config.toml
d_model = 128
norm = "rmsnorm"
norm_place = "pre"
rope_fraction = 1.0
parallel_block = false
init = "uniform"
beta2 = 0.95
weight_decay = 0.092
batch_tokens = [8192, 16384, 32768, 65536]
Each number is 500 + 40 x the weight over its row's rms, rounded and kept within 0 to 999. Layers, rows and columns count from 0. Numbers have three digits each. The size before them is the row's rms in percent of the matrix's.

# layer 7 MLP down, 128x320, rms 0.0677, rows 41-127, columns 0-159
100:464554572413481440366423512547493537581499463480483504478449534552519412552444492584554479407489543543503473523450491467485473479524491467473506449468524412512492528436501521455505448523473469539497482510553506462480575491509459421486474466468427469554489462493503538445502516554508506507436569478499532521447542489493489516468503502477463466492518571470535586507475436507470440444512487452490500495433440546528559510487519537543478532538518558503489505492439520473496552487485510
128:545527462493489529557527452518568490495518454456530553494462511536454475508551444578542556525483490554514513594506436460500418483486538503555465522466494441495493454460519476486482496441498507478496402563411464505535471482545483480427490505529465464522492493476519497552485538480500525456475493523453535530523466499454468575458479478456466477437488520538474451463466427511512532455595473519570470488468490490445466507510538466444510595523486407468477585540467502574525478493522508
140:517578446531505436441432587500456481517507455440489539428484523501486465484520536531519572456487484540495518513422578467492542479540510476521464522497530419557492499496488479446586485542531478489494442445445468516490486494511469445543543493455510468455525455524475542529475543522528461505525515489505538509476565511475463490461524466413516503548562547381548556470449498551515479568480485545516523552488465482488499459498523500520489480555614518513468572489529542604533517459507528
092:557475481551479495470500424478531528491465560433558497517540578482573462497560488489467451457485479476497457555509470459483540484519423476464496472535494598465453415505537511516506528432590526530477521417520462549467548478508581499476501500571508486524514477498442505507510472528532486568521515466511452420522507432484474498509457524518475451482518499480561522426490479506443476488479492474426563525467512460456457620490548462541549457461473534455532476487511502514535463457527393
101:543399482546490514515478509501490441532493528533609515534500509452455471495475453497453446422552525455507540496479550565630556502461497470497512452512544505489527442479514443494538510528494524474501479495513478399426442509554551476501470467526504517542464515550423515530465533509485541442524455488449520513522478480471516502491477517534490492490469492505430478499508554475506467486500520499581474555470504471447501536463512469475498462477553569539501445588555475420481576457504476
088:560544479497460506428508505553426456521501553545535529484521562501519455488562520532494458493457556503447440548486529585511516514456518556453485508526514525579499525621490499543456513449464516533463509509447403433496515537467553585473545503517418448614476512413507510563479520502496573557544481537471551405492574480497487491529472575567495523525476533511552479526469418480537561517451487470514534457522511410520523487500470525524473503562494479525467525540515453499458533456488434
103:466551504607548470500471593446486532515503490528518523485496526496509512522513567546469526455492432513527602519512534468530454458533468527530436519495500523464540501523513468458546499489377528538612465494415484484509498551542459535528540552553530531517548502448555546523515488520463412490554457531486484463517446545506500510458491520493501507515507522482445511418436499494478556570480556524513431591516461598492505511506435569500490550543542474485505528472497479523465502452540572
100:458516529479544502556509562484370560516439509490510456526451484570568494468507569451444548465473520493493519414512506508447473480521422476483488568526550544530515480505483447497524495458509528502480508502548407552496470614551450481486554499575531478454511476425528580445553578461504434455485483491459486488505495538500471569538540533460469522521586526465520481495528577431456476480580528471499462481519496500608461480474453469550442485552481511520491558509503507490408429490475550
105:478511477497515518555551500384454513494501414537492518517438498572449451527550537515494470530547507543521474545480439493466419535540505469478481457521473514563521510473460495508484431508508497552511473468479560576528529496480501518542479576516480558539491452595465528439498502504566494524499506521540530480450424518550478530567485466472480446500527475491516462554511485481568538512483467461540455514455430467508554443584517451503499523535474533446474492531525543555492491482514509
100:570501505415518413546583476455535448553483554528434460546485505526481516504513502506493483422510479468524555462493511575569489544454458518483551509448553500484441499409468475528489450460562512541504543455539519459475535520488486458441498498469527519475520568513548479442462455499513537429498482508491473539508510529502446519506557506499494521482508556503459460500467551498492510499512533471500426587563526469432474535500415436481537472490515515505538529507542488535411495552483480
101:566469431527482481553495545440499485468500460461554517540491429507527470598476557451450479460508478490501500573505458494489473519435530531500457477512565488408503461540537505598483500481440541483492427443516453513535427514531488524452497567526504504510404450532459514523495583495440496469480467493499563514605489530510522494425524500507502508515601482503417540526547489516552528473507543492505406393476528402557486497465563468560475565516409461460494615553504452516521528546530476
097:507520492510513535391553457472471571470587520512506456575488455500515490555491549529509473588434575447482482472471458514469525438533492551436550487476525476479525493569466428473579489476499436483528459464508479492470488457505543517540524563478409478487465506509566479504541537406535541510469525498548559422534575489474447515542495455505478459474508537482559446463555499475499481505527511490513530500521548453536439540445455494552520518554597420513535509523595508468441478468456535
102:514454505508525493417495468500492529490523554465470503511541537503529476557457463492508481481513438498465461529534485482455591456501523477487483447497499500455531466581485561445458529589539469564523518600487479548449554545536595514459486496542462510506425527499505497585531492443485540478430524517507469505510405560533356546521545453542497539562515514538483520534474467499517424485501535491467525499397508528485475440499494557454557527537498503380484476573514511431421420542408517
103:593542465560449434503541538515530569544561506560426470472429447485527444518542434457480454558515488472480472533461489496509498466447532509478501520463434557547447535454440503523501563532516475508498487446528594532439504493467466462511469561466483562521437499532473497479488446507566510529541542543531503456444483559422495469525499548549528490584488429534538494499450497531551523460503466480482479410502527467529493521513431541540469444527446502508514458499491550531479509537502526
095:493487491499493533460447524480499432506492520494533520488529484519610567500526465462494541469516490449532527454469505463529467450436541569527486424565517574513489479465477502442453468508561454468462490532393493494533490467529505507535546537517551521511464519450508487515471525498486486450568519509479503567506512458479551508544473478474454499490568538539420513470477515477566488529477558478519504477485470440492554479435521510483472490492526542504537475513486544543489415536547587
100:536506488498594559560508480433485488486523482506452419495542538514436557560445554461458550528460447503646434501547504482512575530500498534520502509470559502485434514515515525494484493427535556480567502514580519520492419503505546505508508534451474486475456440502537510506516529564539464545453502550471524513527475516498526506438495526457495446520584467492495539517501555535534487458450497472457492540507466494469537420480449467517529497512490486377433546506512524540508499512485494
092:514526435488559491483569389436497479502553467485502473496483489467480473497476515518563498548492492548546495481493488543472506534486478521525484484582559511471495511463504418498468542458474514501491444505428440502533429353560580454528463526482522469498560486457529534454468474463516489557475583540515530549491452454445446476465505516449441482478448524522446508494540515500516407512509567418507527417463505500485555509537543458565461407504536518506492551522528477500522520575503481
095:494456545621450504549455552480484530510439539514475475499450394457534448486547509485420475426458514439430574532499467495476450552474573459539455612455499453481563476547536497483483520457516492508458514476458451486524562485416463540502540492526482474426536512524444511461490539466475495517516490444554464441515491501508512516532522484552523480475571533507398488492495539413507553516504476513510520506495538515495468429420444517434485555507504514526470485438528490585523482512516456
095:486498494482505449472466499506566460490550489516485467489532471438531497503458552448516535434518482501457580446434453556532462568470478482487539469475462516458543441401443569435498520463449482530522462528507513434550547549595480415470543545500515521449540485506520513496470454492497524553492475524481505461482534554494480479447408478514463546526466479546496549458527438561533463495527447469544533541461455497548528479519508483558513471482534587574479527546516465474551430511419466
091:431536554550519507516476501565464544500478593527537537515518533487481541510533475427551520491593496567561545511589480525530472512473530516533416575505486515541484521528474531503525469610517544499529481487437566468444501558541491512438512536500517465583558443563489461527457474450508511502506570446497487500496469511519469509505554476482560495481564479463558482555436567517533490537494507499514517443491480452540542434433482472518503492476506588501480518495512438489516519454476495
088:505449559524477577474448523510501552501593501501478468547463495566517420488518521553515459504494518479430497521549499502506438451533445524531519512501524427449463418531408532518496558479474536531512490526479533530466526540527456476439438531527542364469494472489560495442475495633567532478543533480521477489446476564446523420516466444532551503471538475496552553538498442474546444498502500537472492505480579542520496577473455519530468511596512529504539498546461491485517514504485480
103:506492513463594446476460483541519493516503470507475521527521521535446463506514536529543579561427502529431494515446533486537500508553511428458479514463451549523622515536459495483420511512528501533570439522477511492493508562467484375553465440478489484501514502528501483440454525471463531503441509482479489556505461436434435515586472529438444496455475445606529542499463451529494485556490528490533432559492482493530525419492529502522525534551493498464537564536476488524478494560488463
094:536490533508496438526533428534512436562498513466436465551580536454486518442463508521522513484480490425504520520576496513582561449460457578493494508473530482481528430563480503480549508505460561447530495511571502534463436567503465562518534487485445467444544469553448504555549491432512512470492522446551533490503448505443457535482405517443615494471565519492499511467545540415462531527500525566481435530518504480487583439505501442546421512514491484559538501468499514547447527534504515
098:552455508523439519455532534462518501474463479433531525523487588461485520480530476507544479509496445487459491510449578546431532503469466473495500468531497502513521503479454599462472466436449480499471485500518450452560522524514563533519462457483517518462524551491541508484453511509497510521511446477453497537560499497500485570441511480517502527529428430525483466493541502542413489480428588523526484574589473563496442522488536465550516560487523466524480428410506500502424468539482505
094:494524490477500468428430533482522508508522547509518531475486481495431553519470579375497491448538447562550584548511557521441515528494480559511474561485536482471498553542517464472518501481476534497569490448496533466516501462454486551417498564570410540481550560475491498565500493410522510490431593450629527547510523451496502443526522495473422451509487562471502480496544557487508491471504427440444501536558511498523447464448491494528440528498486506490496533584551469491492541467504528
093:510488563495511479581472492499484438580518553569512430525528514532432502538541472502480473472537516517488521519513455493564452497485463541519480569471544481464468480502475550572552492483452518535582461481486574530493436470500506546491476520564570484405510441539454516469555443508545488510471482585537419452490549530455468547532470432464503486488554442584534561450446499490567571502493493463448567446527500472481474471500503456474536431473502434510511544516469532509465587573484568
094:519519527489476459491479471503522517491451503503386491474447522484512524449532454457489467485518489545530583504533537501504466525475526410517531477483558488523510532546550471546518440558446436464473432485490519438499560567516484522527460463480557497510469529523507597582488517495514453458471508496487517495498478511462532497496473478504513500582416553516507441457506503460453484518553556456494535504484440419475566509408509485504479614485515550511526510495542516452520476528546469
102:457487560506446582475479541511501538495419490437506500493459490486462586495475524505498413489549526503469534452519466439538528489582483491507516487512481494562543440532516547498519584573460474550498536503489515452511484487473589525526440503474446536474467491497461477477469500447447464540517535491556445500478485492430556483506520428501607467499471443477500499534560477481483492536462504465495522444452522457569545502549541516524492413450410520499522467452439523523550447546566421
095:431478520445483512503497470540464499485439428494529443531480539499557491460486503499425452478524507457433530457431577504522466545492514573478511468572510461489532551515528546435545532508488519464487483489450514476465508441440500535523521468456476439537551568482558506574518595495427466489527444511542491534423527474533544511488498560510509540446537492483435467521582502575504526443490460558528547527479486552472562481427596506447509517455469465542497515494463548511543470434516568
091:494526454536486490473428450573455509480519468497536492516466485466512438545414530481523521522540529496455493448508507472504486527484497496573431481523491525523512659566599495500465550541525461475471537492527475512495545452463557526504553512510532489541534496526494537444506564527467435493423510493453476510520425415490564501542463461531434546530511444550488526455534468523495524472496474522540444534518539489492529533536559576504472524487504582477442500511486498441521533520465463
097:491481489530483475510427480507496466513515515481547483509496560431426529511504473470519452499530465448466612554537504536508488504374465469511510428574467549517437486472466519609513535497495447466533479499505462524543404590531492465539463426568454463499516466482523523479468443507458489498585470474482495522560480496468501453522529545445460569518501457510456539561532509567505471550480576516567525494508441573457540483465467442440478551445466461417546438442553520524445541511555496
094:511486487478465552499613516509514470509473543527532551474469468484471447470546425528504525516517424531485507481515502544460527528505479488487474469519446553571455486422522505538517435560484469456571547463539549432436438520465494536525537563566495530458508473460501569456437484479496567554573524447493489496507483488526491455431455553463489465480471511465536511533513532539511480531492522488469547543446523522512560556387538485537511495508469485477433469452494480562487497504535475
095:494549569422563466532509555578552486540531386533471467437512522545494461539482561539522519451511535574560471425525505516512452546541389450504447536494525540516491550439527485521512532526471570551507501551482541432501478435451507501531464530565486489499502442521459485504479460489523506540492500508518519526540503509420546466504556437502478416551575485444520501524493472520493564507493496439481504527462496565561490431449550512521524541490529543489503504544492433522530531461510483
090:551478519484467526481511530527489503479586507387545495536538546566494471530430482525565558479443527479510419523538484482462529470428499444537448530498508466469418495551502513529503515552470548526435448573611497522490472412571464486436463534500548553479463419524469530539452514508463505499535474525603568441528471475494461508497497503494461452480478509485489470568553437482457479475478399487578549586462588554492518550472470545541508508544525532523421558484450561464507490544476491
097:534479447565467580461454513534468447518484534512550502506552503465466541511484436532432544505589475474477502516505535506548573596446449556515499418539501543500525537505462521513541467477505477513512505526553507533416455503455521564419535599543515564497532501519494460494522496485532527445516493547524505511521488476608517482475431522483528557538446452455487494462492533512538481547451528520476564487525489441461478490486555463528530544463526540473542602412500522453466466469462413
096:517501475516524493473431531575399484530475525515521500445509509455466460471477498437506433512480466483470475499471549517528540613567466500421525502506519462483463481479561489464443451478529492509460486477466538569500495474518483459494500443513526506489480428455595507439489490591462500481492507491506523497511483548550453505496584504403617447481491528477489520497528508526508495435524541490451544465410476429492503537516505527504474464498562483500460504427515464491460515505394442
091:494479507454523464461481506544507528480500470471473531480516542495520453585552490581475485520484459511447502554470439435465449561505589381506542554447443574420531478569504416433534497456510488525501521481479524518493504552529487455469536445553478508468486546568516490434554515476514506453502512562414437453480575591449485547524513496514529538475519498586441521525473535519597494474550549449472439547454518495514497494510504450574500463533438465430513515480463545533568563511447585
118:490597466500476501465506476546545501460475498508557587518488514585491503498528516482520494560404494454493539459515511431479492456476521496512508518431522543453512512554445445549532488569515483548531397495449494450575483496563556494469535497524496494543465542439579537530578492531463550431515542509466430464451543558465519548521516502457475491479532549539509515522455446525439487461562504491530490460515457480482453470456414472514493530545484513443493534456478495512509472453436568
094:548554520513573453494524544525507543492506475522503588447479491532559434461531417446600504545474527486509499518472552508487487564540443527512553510485520538538424533461543503502481429558532526528506506428470507515471607477473521497469551442514468472550476451467581519499531480561472477534497505448452496505462521521449491529555489423459456502432528472590492493488504473487507531478587456472578479476449477561525518497406442516531467440567583516420482481506483422538526516482487548
104:495512578530505523499515534578539490484430575560470553492509555521521539452517544484536470449471464506492547486549530528475445577521529442484487518416532503481492525530521482434460605520578453526562449478425539489489540501453502524458486443496535532469511471476499544466435401505547522555596537535503484503485456512497482494573493565512437479485451544506538509485399495510469493498492483559476521442495505485514457502448475500542459478456486535559473536543473522543519521510432537
097:500533503452498515458559536461570602510492490480519568439443475509474520458449517533529445564535531479512481539480510487510505496504555494456564533465456501531502497541529504490541506505478523502422559484511541464486467499453567440528469462480484456582467474481498468507515443535532542511453498581465455527467421467409421515487478466509552436523501412502573500466446428511518450489443525471456584517539510495478517484515479533564496435555451507510462456458503498541513504466509437
097:524567567476532556521415582497496544525562439475447479458473506531536579549488510566554552513500492476475492510463494497545480518546528496482574485480468489528530479479518512510569435413573499528471515637536463502463510490593504467410498542533500490476419483445495481544559467445496442518460522469458493530395495516465550445542545508513483588531489543439467612486476493568493522574544534527572562535459442489489454522529540547454504506522521453509520563515531513464530533518476528
107:407502565458478592495412461536509484476497521377463502495522475493539513520546493458462607498519464522571455459474508595483526555493521443543492430485498511496524571432509527482474500532478506456569533492519464467532496497442534463551483538536550469534531478534487484558506435508493490521402458433516446561487524486429450457459495494474431478520515500480511458484505598545587450527526576502539502541517503569552528425572509444573482447496487408506477511498498410488471457462471499
104:539413531505494432446503522483506457483497503520549541528498460462499464452566447476434575477572532485512463520574512474503478556579526498483480442433505526461506497496514472462509437514534583459530475531442537516492539466497441469542528485609499494477464521429515497445455453579551462508479511524544518433550522485452543502468505545435545432477493472596505463526520476455413502530424517487463491525527603560548494564558499493533409507505510506554514506485532494462527482482495462
096:567485521469456481533499572507500536460466524497506532508527510470466492580510554481502389512447498501523554501485454547507478504543586465529463544478387467535514510484498508486436491444516517477488492536508469465568478500458500478487516512429579496389511495556535554486477403503506424461536466497576501551442567502482494494523547543498477515577519533481505438501481501528543512465519464476455478542515540520510465525487541386487492473537510466522480523525615494488466457514528458
100:546580557522568461504578520439494499487460500524421567458467426506546492550494489550472550494457476542569513440512452505550560546461505481556525552495472602504492531494556499566511417478512496501556485520528457514466491407429469453393541544533475399478488502436459547493495423549550450458487564493525470474511478590444463479524511459524505485510460550472474529472445516486474430551531499516522528544466474502537379561491471428519484537518483445502498564550508493542476490514535502
102:472516502469529527554487537538494532525470560497520485559494485464523484476450524475553493514451474433521480514466568474547465560502466489543491565516489443527501478529466525502482548476545463534493504465527493497567466506450471526485536511490490502490562516558540489541453559418489486466570495499482525510534509518486468444423454507522504524511493562514489521488472521532563486414430488468460445531452437460568564503530482502536499523457480465582521520542520497571518419557478522
099:467499505492427546528522435504432493540481521537567514482554434460457501528425458532495454483443414452558517447542520501563501516489558467456579513514485503540542484504479552448537507567454473424499506468538422452531523626501517571499487502462425482469471642467501502525524532578517511469525463460454548624447507471522491510474474516521511467507496528529494474492455492527519460478465429510461516519504481500493470451542490501493538541463495516507459450496502477546521561501464561
094:478544500462431527479451496481506506574406488525429497397455526494551585466489513481461514474493509518494570521521544486528477505510541487547510473502516490462483538542583468451498580474541529469483561503484486552532478524426524544530497468491540485506481456428493529498498432512506456516528482540514541507470513413454512472532437442511486507492558520425468457496521501370409497454539527571439505552534496581505494476450488513532503500478498528519468522512556468529469533465481494
094:503407504573509447452486441474419513464493528481500518498472521442445504531566437476454469510484501513532500469445412474546602571561500429468536561549473498457459437540524531561515506454446495547500474496534437519510498513530470570514473528531505481514554515511507456509519514520447501515431410572509465481511501513556547522496585472446517527531535513433507461479509521477590445560455550491433500494435522511469523564505498507504478525421483516541530483477435475511508408516474546
088:546574461537512527496506439469498524441450517464531519496558485579431493506531507432494577539540465452501511524446486521482505482494453477493504500531477537523510446531489465494502518476510495457505492501509510514466456455471520501435478498522460548420528541499490573500549482519431511564369555533464500514533517538495549530445555464524471506539468449509455464499455497426400586487516467486548499506530555540483521501528441497527505452510464514544551516468489474516460520526540534
101:494444484461573533492497546467553494415511482496499517498525451486503512487583445517484563474496504514453597446473493538467542551529446532484550479536428522501432510445559551447533508499473517524550507497530579540494540540475549453455442508524519531502482527477473544461458444493487539493493512544560515470490539471456486469541420553550470572425525450570472493505510503597491400503494515437497539417511518586495509521478523523436482412450466470484487465539496469471450511575511507
094:493476511492486460423514562467414412439461556569509514490540451451541503506531482492481500419468526452497449576530473493532503449434513485534605540557451474497524565476553461551490501546513544572498562457541436474585415539454541501489485452555505536524498469494447474525513523460521550489529483528515515515513523468485520510506509479469522516456518520548494486518529520494526559525457508500407529489483457468569474480451552517492485485523547497478536461474528493495406473558496484
094:561496511433414464486415505514514544518540458490391455519460447473545551478521488515437504517469492489481506510539512498457464493567539584523526535484479485425465464494512537533468589547533465482520466478480458501435480482453403519527535484516566504483458450469532430522569490496527442433523474480494567465553492495483500504513499539522521430500539527515466533507504462523552520485472618507524535491546417504499494491363509511478511509465448408483540486475501554515507488480476483
102:458505541473418467535535472449549490490450494523504480508471503489530480471534373496524434550458485431476510484538433435524518464502457540507550519520477489510475467502456582511478451537519466489540515528527560499538502459474526481508467556484486493442454456449498509483531496434499602494502413526497501563493523451453474505471477446444538509544481448520493466405525486513495534452487473493417531486500391494458566446499491493493490504534495388503550468526510529529548607491510523
096:494550538504469486464501489406566544521505416467555529458493457494503475483493467500461475530457470450496483496483529496487512476467473532563537498553406503516540559533524504423457440499468551421533501482455555545501500455548481499528521499494509461501552502483493467514473506532526481449552517497588510468464574494569539467462490489499459575561458413513448493487492508453494453562534465484511452468543472499464470426485464429496514481394473494448485527487506523438453495469563500
121:580491454455449456517498517495501445495475537486477565505412482487505494590544457470446529430569431520534510568432536514528551566514557551482583524526498523513471533567541516468606495465492503471501465488473511497451498512425518454461535542562415433439544514530523552519514470524542479511511471442484449539538444540527546484493481511484516412527564517539490638434477445533542504551453443499514475471534557532392529521454488568463530503452523497565505494486558489533542464472526528
095:530575486491441513470459442512539559535485544501486484547491567541542481500519510482527488534499485501551494501509475450541461548458483431486504517455485492437483532549538465527524516475480536500474413541488510451515470486546467499455508439467494468512547499529554503405520441487502488416517451524600520506520469486484510494562442523474498459518484468537466465503515461521518568447537497438528515483528515486442489446529428385502504517470497447458616565495519529515525468479519489
094:445492515565461532432459473511428465458514480414509501518555542490520534489516537536546446549493474506476511515500492467478580470496479500517442472491504449431483558556464486512548537478541508521531479536461508407422511478474462538548486522546423484518458506548505508454545531571458468488547481489455504483553511455450579527498510550512490475566518465470456463434499469512585501569450478429568487497472564460501487563518562492504552507480500430535535496479431558596572467489542531
091:455538481529481487545458537475499521553532450524488500483486491511428529509466477485459507546527523515488444498492573547523498548415526505453446491533488505574435487457512494478465477521496466439500479535523526480516512468525516475474575535480467465514494492465491468479414437656544487514533593437460539501435475493503535528502480564469470517505526502549549490455490479532495486574453492441475551480503516549480538439486465517458596518505454585478492541530491435509496527458501542
103:491498464515489479430495506496512464507472510500469463448492501478431521539567478527527461476516472410464489458461487541501525493500456449547500453488571495494507482497453487511549511510512395502466552565496513579428511548486542514568473520452511485443501457581557453554474532583446584503451520502445511485480499483510424531547486453507482591404532516580523477519519499514587461515544473476473480567479476484483575511479498491472499456474546513495541462381482524451488515499448493
094:509518490578494477503508441495528492463463487600480540520581522505527585479470512546502511541487515551493526514561488450481526543471447468523534545497476505475612513502475519445486465470498588461482421515472500479531514503531482542493483535551455468535417442470508537505530456588510534493532482461608628504523522470468529463509478548512473497477474562479585460485481566541501484485517505418497528445500461488494535480443550539526515452519447488569493558531473487495507543490483471
103:530483442537444508562559426511543466547474546484546548587504528485578462447443486478505462491510541414504559463498470498441448584459500515536543493467471498424492463523475491566513421495435513466567511485494431544545523483464531482546569515564536521484460521482518432526580540550527552507509515530468494488563555541521423508521478523511488524500463457486454512491479459521471539517482496508499435464502537466505457480452402432500578499453469549465529557507560469561443551456534519
161:544462412469521485530509443435579498608503466562561545441492484566531513514550457536535532539473493537421538586437528469475487450467544481491524513497499528504478515461422430493499496514484523489472395509489478477490554453556543475485490505516495481515469491556489537497439475568497569459463500482460486488452499505488456476423437538416455456548511526479485493456439447520467485499502511474570475467483487449444516466499513514439528530535537526491480426466518508486519512455483585
102:540588561421538467442500519480539545469497545480502548477492528523511475550505448498550500506491539565447471431556506474473483531576525495480481524460492485496450420501448526441473458491516489579459456551576514504505549460459477530587509467506495511489492460483519522500490457427544449453540518512524453435492461479440501494475481400495560491451527561534506518476455502494515487480556508545504474492474462434478491515538501504524547459569553560514506475533456493528530525478447501
099:509511530542476514413468539500510540511573504527479489472465510533445508471496566513457562424530524486502504519568545469532495480558541470520480505468510424545425598499481502529509506434439495515488548447558486523537459513531476506586536492505507522488491521525527463491417539485565479517537541525480538438483520404535475492494484469531486491541513532455474526625505533504480461417565457560541542492497496522517484468490535503568382583557453472542495536550507476488543551531438483
092:491484525474462476504557478484503416506476526483511496483534495478556513545496510485396535504587480617565472497503427532511538488478564560461446492508527525511581428500509471499535452506615509475520510531508483501498444484472486454545467490609442544429451533449484504543478485571449569466428423460554479502559489465495472490486516516489545491491553501410478505476516535451558491493455546529488491505519516486498399513515486491481547427489522533470494556461579393558455466493439536
111:480507472485499493475463483454460554464472530509569522501547440506487455470500513487446499498527487478534563489525543465526521513448510494487518518516450538505570558512454483510499461529513522444524521435467492471534526500469544586512573487581494456415538543516529538493478545485528540533567482496473475399554527494527457445515530542564431503550488516505529520510474455450463583500447459507578461591514498511562439519500448527518552515485470558483501502495543474539537495486592496
093:536485484551517470484480481495520495484409560521487531492503534480498539474510436486610462516497506480510585463494477585447516542562556560547405534469524457497534509538489532388543420485475510478488442530451529567516467464468516495546422515449493534532543563558455465497501558488490534532524472492569507488522449446504492422487522517438526486472513508481461449488545533457526465479482551466502505545474529500515563519441482474463506565487466454465577584488499517504461432546523500
099:509540525495523507504508505539494452542520492505480486522444429536466425449392517520538504534498416429395533488503482480552430507483461515520429504513509505515443437505500539468502502521526546477502446534494501495490530507447543481503474520530519583445552522447439446507485491483497507475488536502545498556446479459559430451498523467475462534516452487483516504444519535411505534435513469536442510458492521516407583527465504448476486531472564487474486470451500447584525416494471540
099:513484429514503564468514495480520460450552507427469480513470501541573464510509477512528426516526523513460524509427518502504539571497503487479572487523483620450546487509480522510542500532423579555559454534492505531558455485536519463444488572558467466506473480507527448505567552470460552493441505503503512523482489526472488480486440464458465473524464443561561499516516531504490472565492546423512469541452570465501512517564436473464526530506472538485513576450515495532461421538526486
103:539570497434511499558456538499475449488525522400464480492531570473527495496432465493480534475449487452471481486467547470505531546494506479469555475486536519479438454520506572565511498464497518504551473455481485532483466493506429508477497492552501458461497510408442435540546468460356523490557503528471462511527556442444474511444578497510499502472554505453458555450511498502508532534513549555532539454557421532500508531476501510531520504416497456492456509481510453485539501505486518
099:554538527423519472524488437506417535559558485518554441472413469539532478614434603547526552488521469470434490571480498499567513434440482534553484504501524523452497501511451483495453491564435509507443455532478479514457567480497486536510491539469450479446429560549545504487541536495532556445477481521507503498425545559495503466557515516526467474470551486502536509564487527511515489476520538488507511481498521467496521411486563509537505512486447487465506468577439494491500482502472529
089:493526520500514483447472474545544471499430476537540523462487501482541477516537455481503501477473543518506528466469523536532561508516532495511490523547517442534514403484542528459499472469479458550496513482461582447508484531504525511524488483602510505497498470466496566524498466447467530472526475567474489454495565513461556443472501456498498509419572537462510482473543562480500489496491486457474590514515569496529537454532456463501428481595539468493466511599500485482516437480488485
088:496549489447559507525530470509394533480397570511497502495606491521485454450448486537527466526448497468540441527530460530511532530492494452436494531497589521500447491489476528533487520513438501453431504523468432521487536511480527440512472495530496503493487508468584492555502484552448552575524444575492489503548506499425460501464530442525431511495481494547566517424472471490501415510524528499468488484522439464463461509451493498552484430494522511515479439535505476521506519514521495
112:521500498540436489489522604510506474583518488499483525494442451505440576485463467492497517501503490475513553488531537442582492484507504481459502506481622532527500521467489524507568566517543537574504478518572463544536490456467510493444495490466497450469440499530532510536569462497582498449463549476548489463540539542534536423512541428546539455485503532495459543518503522484501413518537534458519504495493535505503492468589491572447524482472527492489451459552508462540522502510508582
099:506509495533544468460493551528495480536461480576472565489527474492461543487504486526465564509543512558541514463470464511483538525489457564513536443449540493509511549512465497492530494498595513546481528445533564502478416569420500491486501424478567546572548440516489495472472473514456524492496601448469517477427537488450515424443465445555478425502473468472600459544456537488517444487508502382459550534521485498532433472512554513559497471536576483432465550527550489460510464434521502
089:447559538496537423498495529482514581539478488489533511491529522551442510542496473448508560460481471450477506495483532455471476471451474488535566568509521539542483534400544542521501487516598522515455507577475549561458528467496423575483575509521515441542493482483421490488464430496515461488554482510437523434424548534467504478535541537473536515536498545513447451503568515504522484564514424497549521474482503516561453457499533484505519435473533474513515442533472496530471518516446457
099:538524506453559511469539487439538517509473416500520456521476530564564451577445518549538482475488509514480520509487492440441519493574492506462462492485459464471493460494526497490500577504425492524427441574482464504430543489503518488512478472472494533495482469515467469504507495501472505490526620508386498493521455431435537535483560528562527507475554571508499598516496494507439451508500519427537507422491474482454483565596542452457530493515460541535399502528407495499554525538534469
100:520504497501512456517441491481552519502526519485560561549478513489452488471494561487536526465529418479504508456552521497474504421463523475554451486493447465476502447455566463402493550486466512474494563551537564560477497543482503511475502509513458552525464493496470475617419432483465479522429503534555462489483469494552505533541537518428525524488434453503471485480555518548496500569481496495513481542541566540441574488460519489538421432519572495544468433553476444412516524519560498
105:477513499485496410507559502467478521557462531580433528450552551557454526491549495536532472557450553535448488497491420445479528513528443477477413562528492474502508495421537583508530488489535534539494498507532509485484523453476539435533490499495498519427485558450544517493568462572492451553468575537517471459461530562466532441546526475470536493489427502525497549523507541437575515504511529471457514528450493571455473538533502512506463508509528554442472484506508482520455551564479538
095:506518456457505543489512440438474373575545548487519487444533480469558432454531457505469497497504500482503513455422582453530445483555464514506510503394494497481482459548426568495529538543483533475557429490506544572520532447508496507460531465501527546510466596457471535521513505547517464438499485513529473467453431545514529554530541480481515533480532549527471517543550457498431502471480478515556569433472527501448535410505467537424548529428536502504517481440499563486519514544492498
091:528539492527459572482522470572490429425459495515496449498478554487410541548458478456459434519528472494468484516478505464522490532511516519497571516521558489473453460545562486524512524450431509491506432508513450471447468517556497545486578520535455524414509451517484505519433545543477467496502468437447547517556449502518479590471517476549475488470557461476542470497510556573519463436451493480493503507530508417535558559481496533554547428447445516558435546499506502468526487475500460
113:506454547429504468485466479480474524452506525484455549507501504517533515549513527525540470473513477515514525560528495537548491463523529472506510512497446476432465522493523534511454552493475489465511526479549524391492520502522616547458458525485564474506533450544481563479528472414542482473516538534481467526528507508610514511502523475476559527508463497478463491582539516555562535508462463523485481496556530523455435499545566448475477473511493453525508528559476569445499482493536500
093:534510499421449498488495528572487513533489511502455515444461508468488474506418543511504520508542525512459471470514536505540474487510563545442442443454530452522476463454529480507576520529517574495537513442491567508452515517498514514493487430507519569548480540399473565569465455541578456468530486505563554456513493541463481405452536567472503516520479472461448526464494534554442457511478478510546474493506503535520477495471480474465457529528517500497444511515482504493451521538433522
093:486464486499537556514522542578551493542516507500470518444531516505478578427493491520516504565499516516502462509545506598517465534506497452476634430454548497541480503470455485501584546493517570485526492481529429524496453497560537599491562527544468526514531467498475476518468481480582553456524502534517503511492495447512509476490445502496511504552533494449494497518481479498514452490451492539494498555507535569508497497461512508447497510491459511553542486467525620486431490516482444
093:414476541591470548490446516558476500442515497479483488497553426450485467496539477477464441484471441543481514447507542530530459529604562439488499494497516504590496486470556546439492497499506484518533466433463461464537529496443462558503558552550515483501399459433486508481555526502442508462508552422449526506497491478476566535475419575486400514482434524499440484487473521476489568520470489501488523529448463459502500451512517506495435552509444534478454500517571509489506522469523464